{
  "num_hidden_layers": 12,
  "hidden_size": 256,
  "num_attention_heads": 2,
  "num_key_value_heads": 2,
  "head_dim": 128,
  "intermediate_size": 1024,
  "vocab_size": 8192,
  "hidden_act": "squared_relu",
  "norm": "rmsnorm",
  "norm_place": "pre",
  "norm_eps": 1e-06,
  "positions": "rope",
  "rope_theta": 10000.0,
  "rope_fraction": 0.5,
  "qk_norm": false,
  "attn_scale": 0.0884,
  "bias": "none",
  "tie_word_embeddings": false,
  "parallel_block": false,
  "extras": ["some layers without attention", "local attention windows", "shifted keys", "gated attention", "value embeddings", "hashed n-gram embeddings", "a smear gate", "an embedding shortcut", "skips across layers", "weighted sums over earlier layers"],
  "init": "uniform",
  "init_std_qkv": 0.0249,
  "init_std_o": 0.0,
  "init_std_up": 0.0249,
  "init_std_down": 0.0,
  "optimizer": "muon_variant",
  "learning_rate": 0.00141,
  "beta1": 0.93,
  "weight_decay": 0.16,
  "lr_head": 0.00814,
  "max_grad_norm": 0.5,
  "warmup_steps": 200,
  "schedule": "wsd",
  "decay_fraction": 0.273,
  "decay_shape": "linear",
  "final_lr_fraction": 0.1,
  "batch_tokens": [32768, 65536, 98304],
  "max_seq_len": 384,
  "doc_mask": true,
  "train_tokens": 470200000,
  "max_steps": 7451,
  "dataset": "wikipedia_en"
}
Each number is 128 + 32 x the weight over its row's rms, rounded and kept within 0 to 255. Layers, rows and columns count from 0. Numbers have three digits each. The size before them is the row's rms in percent of the matrix's.

# layer 5 MLP up, 1024x256, rms 0.104, rows 277-331, columns 128-255
093:128122132089133125133154165113178131076084087072119121071107103157157134075059111119149165122050139118177145144098129134105107075100112173182078158131130135152108136154178115149128116091084133100148062115110124098096122155132153161207101093156087101161086065126141133179128116112128156140188100083150115121151144065141145190092142127157140156155110151159154091104154126144162119155111
097:126166119151083087124128104127132149105123067151069104159122107164110103136140159148080108165150136122137145141188132149130172105144103189054118117051146096128142131082136077152120097132085200108076166101070180116100173132129149087085131157111202152155128163177174080095122112147095107112170144093154132113118029174094122116155122166186117110112180144139124142172130153119095121132079
103:060101139159161150125134080088086136132174151115108095113112132087168099152122141131132129085117117129143091151176116134079102137145098113086200199121170117117039169136146131165088065133138168043051125137168134114107141176135147135105116149145108077185173133170168128164142101091177154057075154151164136181127161081084161144092119094147118122118124088121134137111116163110171130131125
084:123153049173084112168149129126095126170116132161072190142121135139076111158077063094142149114077132155123126149127196119097073172140121128124143133156139077158148091154140099090128176138173160150161117108171141168117200156068131133120176112134166129135121101143139155135088169099205159074060112127130131134084111101096119137167106188104210150155128110103131149145140076148171113097140
108:123118214140072158183138123141133153127144136142121110134088121085144133177180125156118158149179078125133110124071096094051159105140053089145154126123161145109166193164196158151147114100156094118099129120179112135133135118128092136162119143106157113078148139079072148110119131169112088163121124133135141099170098046108134149153055083115172155106153130161078183069136119166070086131161
091:155097172127122176142114065199176106100186124095103177066135158116132134188122092190124159134174068147126129117125099107116153091144180146106059155144088110195090133191129161165186149141159109182145142142064143100157118127095134077132116141112105163119108140089113139122161116087156152135128151068166096110170145166132083187177141125116117138155108115049103122142134158109115132155100
094:101115111135152091138199140149147101102136141127063101113147093158129150182117122176153131142088129113159100181008121135099126069119140116129101119154136109115161088157123106124162145157148110082129084113144149093133097077162186144138137121135163137153136130139097195138148147153120156145106165171165142156153092110124140175127160129129122135108140053179124148107105108047157107108133
095:172083189166118113125124092116156119140132160104134173106128198122108132164099143137161084123119138136112123134071087142080107128113154176153144203130120100103122077080165127068086135106141133089073086149077122155128149157185143142102167148109155117202144108124186096092126149102105177123170112126160192106170142111148128191183135215126153162135151123121167100179067081139124097083188
099:109138110119114136112085198155181154102127111163158121123150097140089132177143104174127113133133155061138071128087146172131135112077110102075163117085125124061158117056129156132150146089075096135121123145075086153130105103103187142096094097070158099144153094086154156143142136097149098166129138096119191101147151140154199144113164157170069083164149132092161157166151157158142125093135
103:088167151097111179100198082063124143142073164140134093141108081095124170139204112102166111170138107078112117080117096133179098105147138079072131116106158217091089148123165089107062137152095215174118156128173168128108179154081096120160120150088106159101161116108104136192085160171141148191077096101154137138130118115151144110143081088091140144148139137172119147139154094149108117119121
108:084104172106143155205117114148167133075103132149147147179135201134131123095169157133130100132099170153167136141139154173128137128155103122103098120135118119195159132087121152146119156129180104134158155134117155146118142117094142143105130085138129101157092047104115098107137155094144188118116140093104039102146080131106152079156067101142134140196198157090074146048098165131089157168185
096:160116172140109157159168117110162116074158109155051136118120127082164090095100100130149099147074143091052185115148124097141112132138066197101124107181081121142122169100106115149093087100126172085072132109101121147048135172075114170096111104159157087152135091100148134192073110139094194135108150109098153134114139142126186085136103172115079159136071131098160117102144092136116064080097
091:131119161080144112138156118165089070164108136136094122173215073153101083158145131126092176116123162101116154134111167148160075150128105145120142133091100082133150075136147138133115162119107191137140127144128157125155088101133138098130179131172107183144165179167093138154153142167112110127131135115120056112052093129093155124187161149130159156082172097091138149135077095102129156076126
111:146175129111099038143128123135098148146139181158144106138141132135127109149128071125126161093156116182094103117125090188089173090114135083139096126188119120074167139128128143114137252112146145097117072108167113148146111138099194140138092100123105152151117149134115162160101129120115112174148139133130121124156128145096156123108137099148156145098093173147161188135170125203176160111148
090:099180150118127158115051093147132089179113121156188144149139091170178102088125104169134148153177105200120141216097145108135112127109143098094136075118140099113143121112211092107182125119138150063095142160097098156143158104112171138180137163080125170108125119135141074177168108128120139126088128162141084149100109147081033131098114112060169117146150192129103150142154174110117121139128
087:159121161154103175126099088169137082061172107095127145118111157145118141098114159178206106097110085082173166164099134144163154179101108122160181108106126084141123148126131142088108080144161146111106115109167155163159156160157128130139073115120117085142068165129143095139068131067154056185176154128148166098180111117119098140171115117128145225141133137104125101132069129129146187104157
105:107104113151170102140102129099128223165120170138122115163120181073181164073086124190065159080158112105079118112114115115129108153080133127136119140096130092176103134079067108130112207167121146100113060135137110129150128115157126170093126085133119185148102137188129134135073108110139128115141093132123139164058153121110139141172176186165137107090104099190145143104083093121026107133104
087:119155083141108108039132110144127061061144121149104149120086111213132123144067141149097114166135119167163139130125139153073125111145161160180129084188149134146166111097160118150054154158151135117109140088098099100175147176167124175179134046108116138111129136162135196134187120080153154108115127094160083127106138123129124124134142144122118137136155111189101159067152114105075169108172
108:120158118115119152117065164143101135084096116117113119101181121154170124082107125119154108092123140136119166082149109171137068077126091130105146129071132107154211102175126129126169101095123131106161106081198135115109154131154139103095121145180123119084156095076171141149099116132133134184115144122201057162083136121184099117081169092110127123162106117118183127149119091146078179158186
101:175134126071120201168143069150194148088121083179189166098119133174153097101054141122120130088175141140089137179140144143094098166141182118096094101127143158158102128112103166118136129122180075081107083156161094140118155101134162089124150129073104172105147109064071144137165118112121147143124144135102101117139106199104121141151082152072176089130140044124124135153146169152153133161146
090:092161130120083153125076144150125128090135135141105132197099119111172145107133165153107150188085119155115121149085136087130078138148059124083151139149103135099112148121157080185100127165139134086109129128181167150141220112149151163173180138172138091255145137148155142131136112134095066118106127179109160092149116053211106090179114148144098126145148152131226164117099114079142128132106
104:095106141100172073146114134153096141080167139088115116104100165114173123124096157137134114120158116099062096191187176161086088114088097086082196103118104112117111072072166112086126149088115165112148112148127106093117090146159096088108145191115089141132106181117135120192155044160164118126159158130177138070129127078137135124177086131071189143151181149103124173130110132139101128082133
108:055120146144145127104069124122119165165099114153168144144148133129111107092151115109096184106144188153198141140122180074104120139173100126135120125103126090107079087132085152133106168148124124133147129095174131118126106158111129134083116161109081170174092149157169157113141161071105151137159125148101112108158181151209150098100131123192167098121178149140132160099104114084127107144115
093:100108117127151118087149174151161046146066123127145136194147108105127112164159129111146086141128105186158124116135138145162145138189099140110123142155120081095058146124160147135116094092141107157106101115110138110178149124180084095147113131163089099094147112187185104143099133158097118144184101109131166139074101126130142108163169138162135136094105112130131180150130131190126153132148
107:168146160113106124112115156134152100124081091115137140172170128181179087112120133084173140101049110132104119147234128158163161148239144054096105182114100135152097166149099110115101114092105179160132123143100179144146169150101125144116160125120158114141144083151169068161117177147141135077173117086117145124128179059143121094133154067087171126102092165189091088130157096166125119091099
097:157134171150070134113147147199129101149095115069121151154106149151136058134136098125143136077102114077139179154185185130168136117129115162169118131063143163155111098206101169144116144124136135203149111141104116086153129158169140230097107124128127140121123135127196113063126120162107117117094128054103170082126093194147169094169121103144084067135137145140118066110133110143149171199131
105:116100106123083131096148192164129131112088116132131087087154166111075180121122079064099133126090137128114122173135099132127175158088079074106150099124060105123094081167196105187165172135189166131106119155091148111130158134136168186139178103125133170097118145088116117138085154115184082165138148088122143130115152136084111145065158089154129113089140140144139128158118189142114084129168
098:160167119108127162128087151146135186160168190101099122089109163139143199153112129090144085124175158116146133147101078118090121091116178135103118140103092174097132086188118134116183124082135172146085131139104055157152187157114148131142144106116078105150124153120164074106103156198128124143080127120144164159134162120148117100123115188125140075207119124108125131098121132139163122140148
101:137087153083105128086127129163162126130168137193111170100150120113096097123080123103174147103157095134149151158135149147130123126064118078131121092129143062117149122095110151200144139121153143140117103168155116127128121103152164168162127076124176125155132116122167134177142167101120116093147116061089175128157138117185152147105126090196091148135133098153165089103173088151129165131156
104:112137120154175152135134132158105115175140151143156070180147150194076119110138128138172129131124122084156065085078139107118096093104112133125102185157099140131070108099161113101159179151138171118163126094148140112157144077112086138083100210080152104101107129166187196190168104121098128156120121130122126152082082128103127131104156119115112067112130071072155153137116105077102169067148
096:167080160130108117139080075161147098113101142147154164150089138144191165109180047143157187104135128100127116123147130135157136117105135088156095154127053113137165142101172134095124142151110132113119119155149128138165106123160104070083115126109134113146196095161136154185159090134088174089186220080135151126135103132138198087144163141137133076148148132206064142180142130151098094172161
096:071115115168106096102111102155139212139153149124128161158154131078162060127075176087105096172100118091166154091140189120129170151111164092123175133071127117127107065148106134108154168109120159141157186094101110134175128147124168062153138136116175106115121150164152154126119068134129143184102096054096129082183123143180118135185099083108161096116068095137128103114127126093126107100127
106:115115137151127091123034104095093117089121143163119114143151099093132148115090085081145100110180121144141111080116113107114151103109162158165069144156057116148142086128106127136162180088105124130144125127134131114134165121128193119118150117072152079099091123139186119098183184141095136167080088148131149079127136168147104077118147104062131145150163127081145163089138128123134113032108
100:113182134103178127175143107159074128145166170135115104114132174091136170041174159070087144161053146106111160152129148128124130179098068180157110154123168187104144102096116208140099177164128184127131119159128125154111123132067116192108173176158142173078097082116099133095124112099127090205175126102119118151155110110154113064086170110106105160148101150141166103132106111111138148141153
102:043143117147076117130113101139136159131162131113160199127125122107103148140111185079173163155169202133125115114109129094170174091137074076188155126099135100084089193131156083089137136207055120112119107122110126111152109125119162158116120144089116132117125124104126186186135115179060099136119160082113134094198097134195119148162158138142071151144165150140084152126133170135112143094099
104:082099127124139181103110164098133135072110138097134083158145087137147110112121133174110087140140142092124177221172087112123078180113153102194054098130135176141097098071137137111107110112110147126113122102114170146102140105160101163061106197188208101174173108110113126109146140109118138137166120124115075128113180093156120159099067124144186119159108114162123099178109097125105051116153
103:063098132144075092141109163093163073072096082128192065158090160151113051162135186113079149142164183132176109090145127119043148194127143132115136088078103153164089100200099154053116095099144121095150098083086170117145195120101113145099144162170103146126105149146144107144161123159161119146091089044138098097163120186128181113114154120099135135103079132151168131108157114041117126153143
103:158102118135138097108158091095125159121115089116079102108148144096118190112084171079125109083143167142169190161131090110126132061128132098118114091136131122171163122116121114135090155166120147138188115108132121129149124075168155104092130101081124121110169135065120129121189123101047045142163125142215103089080147139091150151098116116194119140116067129105129078148165091130093138138191
100:116132132100146158144118133081135152070183131129164098128135065159117119109132146162092115139131150104109147184107172176118154164141183080142110122107170169078087172107116153085124090128072123151107125108141134164114088176115108191091130111160111124198136150145151133134160175109127115138144255104138145116150152091151168126105112082134131157172110176188154095077136134128110120070102
100:189178115132171099076110132113118146118104126121115146147121158120100129035135117089138109115179093109102088155140125118133108173099135149063110157094111175131164147142130147122147118140133097181164132144081056170145126054206134108138111146148184065163073096147110117129174136083179091140093097113132116101093185128131162109122118105203127177151122128184127131145148194118116126181163
097:137098100070146138170082125075119116085160102128126162167172115110092110077125143137090085132102160095200124135150110187156140146095167122099102131100131174115072146155120140079080143086125131153136136106108174168088018089115112172060087158087119137127091120112137153152123141118107136096126181078134122131129130202113102138119129138124089109143077059184161105099130183080148122125102
090:124100121136119130137104142167161156112115130118164104160100138103152119138119094113128122127236158109150114158193099215169118150145202155138097167114108165164115150149113112148066127115115143137142115118099103124121129135189084125128153131115191103061091090145102119142162124159123151166089148166134158130167119111119104111151078138212161133138138101146191100088106130152113105134080
102:129103091196135077148089160129130094109090139185114090142157172196117172157185031186125165159117073144129104092082108166173109148116115164168128186123152152054168117124138182099139178129151071086116148107129130152162139080051104136170111111087142132153135140111081113084134123167111144161125118123064165071183088068167125145136163127123138113131122178113108143118053068138136102123144
097:144133131129172173161061149211123108092169138090085149055141129166160123144155060079150143133148155100160141144175126106153036108092102084126145131110150063128116135097171162155163133084109120103208126055108150129183114145122083066120166118063138114177159087162055145103157148095154180072130120097133147078131113130141135136130121118166186131149140068126117138120113161143141138114152
121:172186104074150127082126129081104108109133150143171118161081087120136140105066152093146093129092052149171107079127180133092182106089180168145113140161125091086106180211155191131137152108208125085103096116124181148180135155078143111129152122116128111130118055118123118117103079123148134128117133123169117144127149164209130136119085092113104106135111141169150099143152162163099107090083
101:144087121100163113117123111115110146052120058121119175078165126106142203110101112075126145112114101171126099156077115168138156105095129124134101116105141108114152158132152141170144190164159131118134110121099138125168051148091099085205174146169140105112106160076108110111070110082151164158165085114150042176086150066170176171154135126072178193137159088175093144128153098157123153148217
110:130130173087095107079108106096105094114086132100168050082082136149133168101109159155133103086138171107117133132128105117129125127252101160145199162130104116144159131118202024143103128085154090097136133107156151094103127149176173132077130156112083121061138065158154116147177118113101087130117192176090158081132135115137114134129139121152158138102129166038100086110118104109171086155101
087:097104148128123070115120158091123066046130136159155126121092128142150139107110149154130103123127095145091102109107085099123213115172109105154065101097146090078096105173079171169100150152116135115161156132164092134132188167089239093078142098158079134175123143135120119138163089163085119147097134122148183136106127170190097099120152074104178156114109167165103097189100146157106103142150
100:095090211148095114174165104107121124177153117131074115142145128185130130120139175122111147174165117122166171073180181164145122124167107128166171163145120113104125127138157125134073148090162126188152141127128139123102101180132133155134161066135124137121139088123122146096177106081161089156121130125093116093078100124166056144077120104118076121108121120149143146128174156127137123081155
098:127144174143113085142152164129108139102137144167120142157123155114169127135163050123074117140156170174065093118144090129108151121088166131161156102097114136139140121129122119105105156150131101169051142122162131150079140151152133153141175114087164129127176138118118104150107095083147115136149200127131197170109162103088160120194093064093142136165105144114154158142112074102111119144031
102:180189149094141150162133117125105148100135129083174120153089136170124130113151122100147099089109149152095175103102122152150136149090163117107172127112129115123124088135150103161078183107104100129065089130067197156150145087123110046109158169164092135108177150158131077091140134135100110173110111106102143136213133187140119134195141208083146142125144073191120159102092043157115133150151
096:170144139168177082129119129123195180113146157069134122129090119059137154096111117068148091128104167091088150098096169128094158080156198137095137156110107169140118097150201178143145116101114138125139141097116103157103158139143140060104160080141096110075120130152094139193165179124098107086173162109150108124134091133133104076131103096130147139191092097132101141133181128121108121136144
086:115180136098117056149112069134124057141112161113141143143191069136111093172114127127109145062094146066094082099142118122122161126109080103105106154115136094131145176110125124113102123153125099082127124102089154114154118096106125174132087113155181153147185119135072190165146157122139064101154083155137116065088118140080144208151118115062146132119103105143141151140124104141101128155132
114:144091071144164117125114097123139193096082079190091147106189123022041081064091147158131118072095125125124098162106132130161212096170140201171070064135100124102144105097143089113087125119103056129071136105182129153127107130120133128148088102135183119096173119146116133120136169174175102143074139135103106125110091140130106165123152133158255130132151084106115139154174109089147113066150
101:101160165170166117136071114089135140093117150146133126123143091096120162158188105078141171077114157157085093139086173119175104089094060104151114098090104178089132093119153110158139157122155138071094111124148189096093150131129184116135139142154067150112155111114118149101026135110165158059130116144157128086143160107097177099164068115130156198178149134111173174122147132119093118102151
# layer 5 MLP down (transposed), 1024x256, rms 0.105, rows 277-330, columns 128-255
091:173162151162129110131116111162150153094132133156184047066157108136126156178126144102137147170118103137140156153124122106142132111092125135144121136178078130199077156117088096061087144137125181088094143138099144113141147148110148130152158109116094088165110161158190164133108107076139092091178167105189127143124127107126138138122153080199132131121126168139073090167107080104127161116097
093:209120120108092093099153118104165101156135208138070121082112170114171115103138116099116181166134101144147159111116171093188158150105105130126126179128076115132114118087077138112138183135100172104158162147097144132087132131097142163122124130178147143120129152122075155100111098113122168128136146094095123133096101147172156156100158105164129041103110084153116143129133154139109183075098
088:141113120098139159133143110135083150133118080119089129123129126171090156128101171102130136103085149092189208054133136135110164098150080131137146107089090134102155195145019136056180111130114162130122153091159159109116156167119113104077149118110139093174131119164101181101125155129113094098130105139110156134097197114108157119118115164185088091132086085102121166158129129129177153090148
094:110189124114135129121053127083120079123136101111049123108112145139209155161107148110092133183147150100154147121082125101131168148165142137126117199138129202094134117112132136115157108171118095153105118124142101107105115119109186130130130165147170133158145172128198094140102136186126103152103147106148092134128097117179116155118113118181053211185150204108124147117134114122109099179096
109:067108128166120140068105175082177105129099119155158162112136155159175185108160109071123111120096141161166099135160114135072167139097134142130117178145177147144109186135116164201130116133141122127141080054090127115110110153138154149134164113135206125179148131117071154119155165125176122095065115131154101164081139105109157193178098187081174119081128176105111129133134137134113064125128
096:164049119167144144171091096115138075118194092113136128096141143087168090159131140082101146140120104182111140149135119152163136087118112132167106120125116144066172034108126162151107119123173145138074108145143100143176141104113156152123166183071088172096108092092090113127176166202072097126146153091140121097116105153109122110121132101079126126128103112105117084142144117132152159146110
100:116088085143090187137145147124163073166116100127177118117138110099188139145127131099138187115109141108117157145110077135079155126083165144140144175184104128154146177091095130140111100104112167143125078137167094050145176112127204144139165175126200133180096084102190161148135181209092120102125108128206118135140109130122095123106138195109143170107075090103105154120157127114119120119214
101:153130088176168110133102200110091112092066105108119145136114103078121140103163145105119118135079158150182139113141125094123114107144097132147105189097105115131160124207105180179176115161118160131152180125110131109115135136099122193127106068110105112178172149114125118133162141109127182073135149106123063150165175152152120073147144104137160110127128149136156192133101179128138128116115
093:134160134088159140101162141155091083145097115120139072094101143139116121155083133150111138177182132118134103128117085124144147106127116127187126207110185129125067125075150170171098082085116099131170143093136200126133096112116139055083112187108167092107148147157129154076128155096140100180134181119124132162171088117173175111087098193136145134095210147126160102064151098176101116103144
102:086127121098146124084129118126166082218161126158121131188112142113102079181122100119048113090143137150148136127133077115125142169161093124120106235143105091057158138147134158122125126130122103092091099097087148160088147135141075150148125122191136162136077167179101145101136155095134148134090140150132114165217083118148130124166114097136093167143083099152116127193141151170131108128188
108:159092133147170168125106136191163122021126183146129146137174105149116121071109150187191130150099179170119119069132164149132138111156117138123120113125116175097148051123186116126155127126145106103150141119108175130078177176168123109098147150150134118135132067123109103202126131051102165125083060103037122157107158156159097148129144131112089113141142147130160102113100129093096137184143
089:178053147089102135136131116147076147133084140182142096128137124122169170124130116159161104159146068155085172116137068174151115166171154171167095100072153150102186186058073099168112151181166093122155109107132105105165132159103130076077096131158132091135168149098104096104115064123135126088104149101159119158089138166107142126130146125125141104121048081115139134078100158207103133125165
089:141038095130101164149156193114160116126108087125152172088144190103178109114125165095158091100115135104148119103158112149109142074117126141140166076154134104115177150075091080127181141105112137140149066166145159116127164127112138134145090113105104101118160130187128159154111106126125133178195118142130169133144059124133116168139108093075131156172183113151120051143152127074136090169071
098:119065165115062219122087153142113165114100152104134157155115141128183129097117125119083113141203084144084123123038114160125141168177175186126101116126132141083063140114146118113160164140117112104129114104114144122063093121127175107139079108134119161095166136115104182134127137079147157110123115085128193164064159089232138157148169131157143150085114116221168143128173152123144126166120
101:140188094147181125149137166080143151101117129203170064125136110073147149113193093057091147154139113120102071174108065191124189142105106116136141138162176119107158084151121164128113122099146117134169135126132159115106128084099175148180128126178119159070101098074085132112156127175131126157085183097159159162172126096095079120149116140167091144145118103118149140169084106140068113093141
100:135174107154075132134119101094141081140084155119118135115125161175166137186112164195102093095141128073143160132149132106107109136155092105094181098114161206165104166158023127112186131093118107159147128107136161146164131102065152144146111128168143171165149034167159107124121085102084115086201152136137122122149095123098072152134124160145159164145161147118167093118149103114073125127127
100:070141114129062135119139148160143188116112163080132114149093136177132120151116128180084145101144155083061149140071113179187077142109157129150109076116177112106132095111148049174116166188146155130140117118115147086117142185134085076114095119152115203084104169149146082126128134162100131175120117105135118162092076134087157117116154106175131146113162082088184199113094153148129108082120
100:120089068055112123109176130125134181143080095136057164131134090135102132149091150110184085132093063138119039094049092163121092097118093124127136117088175135153054145088117113164144171164165128097140136136148158117125099140140092154206144096154115123127114141121141135095127154107069089143111094138094120141171121084113151122130140153153120184121173158187093201130109108145161104135111
104:147132101136094185125122153137111099116161115082144137161146102160166142110126122153140135134151112151106152141135135148146161113184084149095150195119146121132124168111208122132117167134112121113145106117149122088104131100147163097152158100114144095133177080134141090177114130121152101160159041044124105076098117081113058071130105068072147151160119093111166183091129192085124102138188
102:161170152104150148138097142170146101132151173128160121186124113121088104071093168166162170131023079153128152135177099162134128132108098163161158177097098121186097095070185095172102144087202115159144161181146118117139115147138093124079161124128169110176117179097131142119109158134083121113130169118184228126130106136122122116123116149191112177165192151154112104155189080120082112115154
101:119111130115150123117117107150102127051169123119196175114109092156119120101110113057135163085117089123133139220160114197138072138149098151100070165145160115108121119085059121113140107144140092157157160163143146151102142129151122141151216136130105177191116124107056089121077144149127088090158173095125108146126120144141117139124190156116097143143085107107155126106125142154176128125113
106:143157125123081160105140182083082120116130183096118097156163158126093205123124083125129135120170112119083116108113134087202160144118182129137130117123150186143142175162097160072169107148151115140149179143125100142105170124163175192086168137100121151069142147144094160123141093094085118179029131130128134149097192147119131120130122107133134104142206108125056093107104128134119102067077
098:075104120112112138186099127195154121169053092106106159130144122178074114079103152097114158028126155166085109135182160146139094125138153108126102138084125111159127112124090150092102095121105065120160164150122072164110114164189088111078169115117134129122093111153164127154092102054134147153126110132154165159147181061177108137096123105134171136109111144099150136186073108109108105193106
095:145183101128094136162100169082136157106178149090098080099070145142197107132107130082158150131145162141160137073162133146143085094090143118103172152121158130164140051083035125121140143124148116106122070173198149116104098150118121136158126122080159137143019182153102147113179096130143136144108156150152172150147110151150073130113095158136115171167150127142097128140108147123134130162063
103:133162142150094157157120153160142151147118097166093146180109080175120084085128100136106111189116170128090116128141152072201146159109167109110115131133055106148222152193147111141089033060079139120119139179092159154148098124122152075113103138183120159145153105126164122157124184186078133097144090119120156128097108124154104163082100127175178193120112179166066091130173097165083138112166
099:101139147178131078161114174133075152068159119111135129128118079127082157145153112072122160126142149081141076043164089175117098058127166150153115126157077093098152119129154081129162160149161133187188098106100105122161146111128084172146110120110130108111162121130131139110100139152150087116106129121130140159125156090093126104155109034141153109169093118109148191029107192147166127093127
104:120113143116145153159113151147162108152061154136131076129154113074125080090144064097107146129160092155123116097093084076141115094183176156158096102113123103155174139129127117136134110191117116123075067149102120126173121159086141128111165185067118135118112117175111151125090185125169092122116155098079117146110136134137049123048066151141136102104134116104157176192130103117117106132107
104:156141117090167112130113137150112086089102160174170145109128131124131125154106124122119164153110164110159152133126136113170097090227172205084158116100164127095127090151122078116164188093121124131124114082135183219122136155165176119092120168155071075169124143124183146158149164137156163134076169174096180108130112077125142157169065071153106107087125121066103149157126109121140156164151
098:145141133117074152095124162138159186133098126178128081098104137163120090103079131117133133113144126095172116136100143129114168147149132082161126124124133147126125114116178136139137116114097112188117138090136122127156068139171111140109137147168169106133159145081140156091141148134127125134236151106105114170173091163115160069032119130101124150135184143143144082138156123080134136131140
101:155155138146099150123138134082112129060164154106128168164140125206140075064128161155166100183174087123184059029137078112098151153123117138133133119141193157119113188124171203124163109144116191147109153064098077088143144094084096099152094115127133087101144130150120125113103117168141049122079180087139148112129122144126153197108104136122144098073126114159129069129107213115124189133165
094:167117113133112096165129098129126083117076116114193089101106140144129136131121069190101124087125186161125163188128133107178124157165073094104110117201073102153134142070105102131158161057142141102112160120134187184139120178095094132081090151141114177116080151133133095176139160095134143216181149130093152030122099153131200073086139167134177127126182123121078074133144123104132146144141
103:031188090080130165121095147117143107087173146155110127168196116106154140067125108086138124192147096099092121107153129115110167137126119145126123149113141108122146148134066133132105166089121087123183076134113143150147098174114178151181072177156148066185173097066134160135113088134115142156160145116104092171139121221107169165142184095110129147138136139126118124087089129112093081187123
087:172088175159125138090139182094133113118117100101164122152079123160141109187105132111087131093128207093137099149138085141084126143137130167127099081129143161119134206077145185138124099106089101126140084113114154096064105144057142115103112130122141182117124047191157119177147120057116166084144139108158110155177126087172157168102146156094142099108112165120140120130190083129135181135134
100:093153111088142135140156127142118115143120151156150132115110103149096146139142113126150090134136126137133128072140182134089132088083156094173174097125111128128137098054095043194088149084149162140108145186165168122108225163146109126171146150170147131100124146094125161087118108207120093204112139150131118147155075172113163164173120122195140127136160155121143148132153051109115149108127
103:111090112139139163115074145167071081101171087148110141151147124168125151059138140136161111130149077116086090123134145183144170166108128178173157138147194099158163102120197130140132160189099092108121138155137110056124172090125118120190116118130096133125144104099148156211170123114195143125105072077097112096147174132087141138209177131091124178143130179131137113116128155177137091131120
099:154159162132144127093128197160133145052121120171110120141149084118185146140132135144076096133126076109144097220158137136222150156114118142110106156138112135107067123137090135098091088153058181130205171197172091097129177120180178143128194111118098160145128181165153088137065124130167198139199119119144146174095091167120124127122148137158116169109103159103112148087093114123123142120143
104:109071086159181132159091131181151160153181108115206146153110159140129128137073160121139098119154185191098109152128124076090164142156092100111174116160076100171173054135091212073147124114079099116120105198136107112135115166176100104143162123133196127145111108154075117145219114157108145095164125149170110180143179075096117168107130131156181137143161154044152119052138089130105129208148
101:091191202124139159168158102120130138107135110120116143116131139163126207167106135178096090217109119144122145156134131077201117139086079091161079130122162182161147174133079122134134125102116069151120128151141120121102128088142100079091135123126164102141091196127061106096138136128147169142124136107152161105126092168122066083100165113089087137119101173178159115117123085184120094129134
098:126117062119141158105157171109142123132151113150129120129133086178124121146108111099106137121132130111069169161153159182160145157147132082149126143076196092115060148146000122119116087175121116089136164130071107090081108114072084132133075092108151171192141133066143095078045141112144107129139136111178139204095121197094145130148140142092094171170087136129117090123077118151107114139116
108:142158134134115209125137111129153128131082089165175188118129161062165105127155123092109084072118160095034130107140063168109102129064139239161185143115114132142108124113115099083106135144144146059099100121108135097146106147106166148126181181164175141130067158192158113140133105140103165137157102132131137120139133164150151171137140119148140149150146116145126153144102161115098170156135
101:123143079126167164171057118114128086105164167095167165128169054085125169141043096113143128176106117128153100092126134178075118144124119094141145123174130115129128144171113074153102098176145079123119144183129167163075094148129092108080087155050153099130105141117129155082161147131144147157168167120171131155176151134084106135119123125104150152137072053117123169094104161171165193119130
093:113069153104119132116090104114164100065118164118151146128119116153146120141177172162116103140118144131098157124205128139117156104106091180127111222227139155115138108091001155123159066129114151104161091152105169097128095114106118165185160144133119171119123117152063116100124165114141135174104125141162122184127126130156177182103090151068165079149164092116080128123102137138185123109157
104:173094137149140136130144112117163043110123090167101053088158149144114118106142154179088087141122120072104123154156112212167115119106150100167108093051145138104112106114190138183051114112112155101085066098138150114149085132103092121067162050161135152221117163133126154115133112144142098152127114150144153129156119151132137168119154098101105082112099120140112142082069109087097117205133
101:114126149119078168102148132173161128077159128154073162073098091163108136137140134158077126127207116130213183132166129120137104144161145180138127103138179105131134185063179167132109140110119168152155163081096153056170128112147090148119119176173140095154139114152128116120121122134104147131143119151111071159146078146177094144129120200070178163148135134082134116160144171181080137160118
113:116171082050127212091135110118112095106149117120137134083123081144126160101146139143158072123149102191152091071124149114170162107152114114143160142203089180084093158149131144124137158084172137147115091105113052121146137103190110128175122099141116104138114113140094069109089127103132189102119153115149091133117051147114146155089075096135094160158150128089161129174109125096109137155163
098:185088114065123128107097130133120136066192150091146114162146153120145147170182098133135106142101159122152107081102148135121146074172134155114091149138125079148165151071078072080141127117139139152148125086109125113192063169112181120180176157100118111061136156065077129126187165109103123141158147074131066078137036118114146129128206148136113062114119157156116135094157150077098196194146
107:168093204106093118135089058123108166122120142104183153115095083165169132105107127199121184110165124136110112100139115074164173174134136174146118084169145100179157093127161117057150130115153111114120147111059129107165160112151103106103176094103131081057126093098147115155055148159142081164097118115100168122074089092161112157090154122090139160105151129179123177139101126123178082100096
094:165125090105166142131113151124079076070144116171082077160070149153116154143123145186130179182086091059115137117155133138135145155127111135172133093150125076123114060118114141099158151130131139137126117156154170086114071120087152125170088130161153154088096168121145149115077121147129118085131190107132146092108180137116117119131068154129106109177161118116148138145059180114110155150078
101:105161155198115104141110148175117071115112154166183119172114135151107143114115082074173135124106121090155099073142113120140114097102147140155138153091132111072126139143167148126113112123121106166138070116115136154165169087124121114126105083138096101110061150047132095121157127173123145128162102119128151149160141097126136121130104107150109104092093111106148121160133097143129145072178
093:114060149141093077159170147114177154119182168136078108080112177150094138103149156115101119143137124113141119097112147071108109189090171084108128111133163085166120138110086152140133119112068140125118137117126157158157116148156084097129133171148184088103131062115093127151153114116100129110134146159189089129158183132113189113169089142086183113168110091103138139092171115097118207110123
098:121155092128174140144081107117084112141204118134124134128122090161149132171141184098161078154099195137122096138146151119106139078116106161119147148085111119088131139133155131206094186154076139159127112133172114128068155073092140106158124116081108140114152152129125103110117132130134099145139131182167117124083092059171159136117119119155133152102147155089121136181102123115138166083173
096:139112102109137120107132107162142149088187129103092132126165162117098143074106147110132129132199097121117082124079113097114152107168217113133144151132160082125147165124208132078107133142110167190170122126102106135115148119177157084112173122142143127074129092157128084207105172060106113116207139120104090159178162118138158116142124102079125143125157165112077121111122171095128106124108
092:131193084144095144126128157108154081109103079160091146103167137191127143115116106150091099133110150093157117091137142112136097127154119117140122142142033148103183094112120127174127124163117138122071179115155108131081124121120152180104137156146067089134155116160194122110107131096160073181205158161170128093084121122165120096121139159087154080104178188111147074127157091132206178089135
110:103204134156168154090116127095107125193089209103165134145148159140037149127128115170110139140152109105112129129128117112168231138172164157167134137141112093052144146107092145148120162139167102184097132105147111129189136143047110040129159119120132107101097103141180130143123132130126185065066047084102083176134146101116128110134085130127090084073143162134106170126098100122130165039115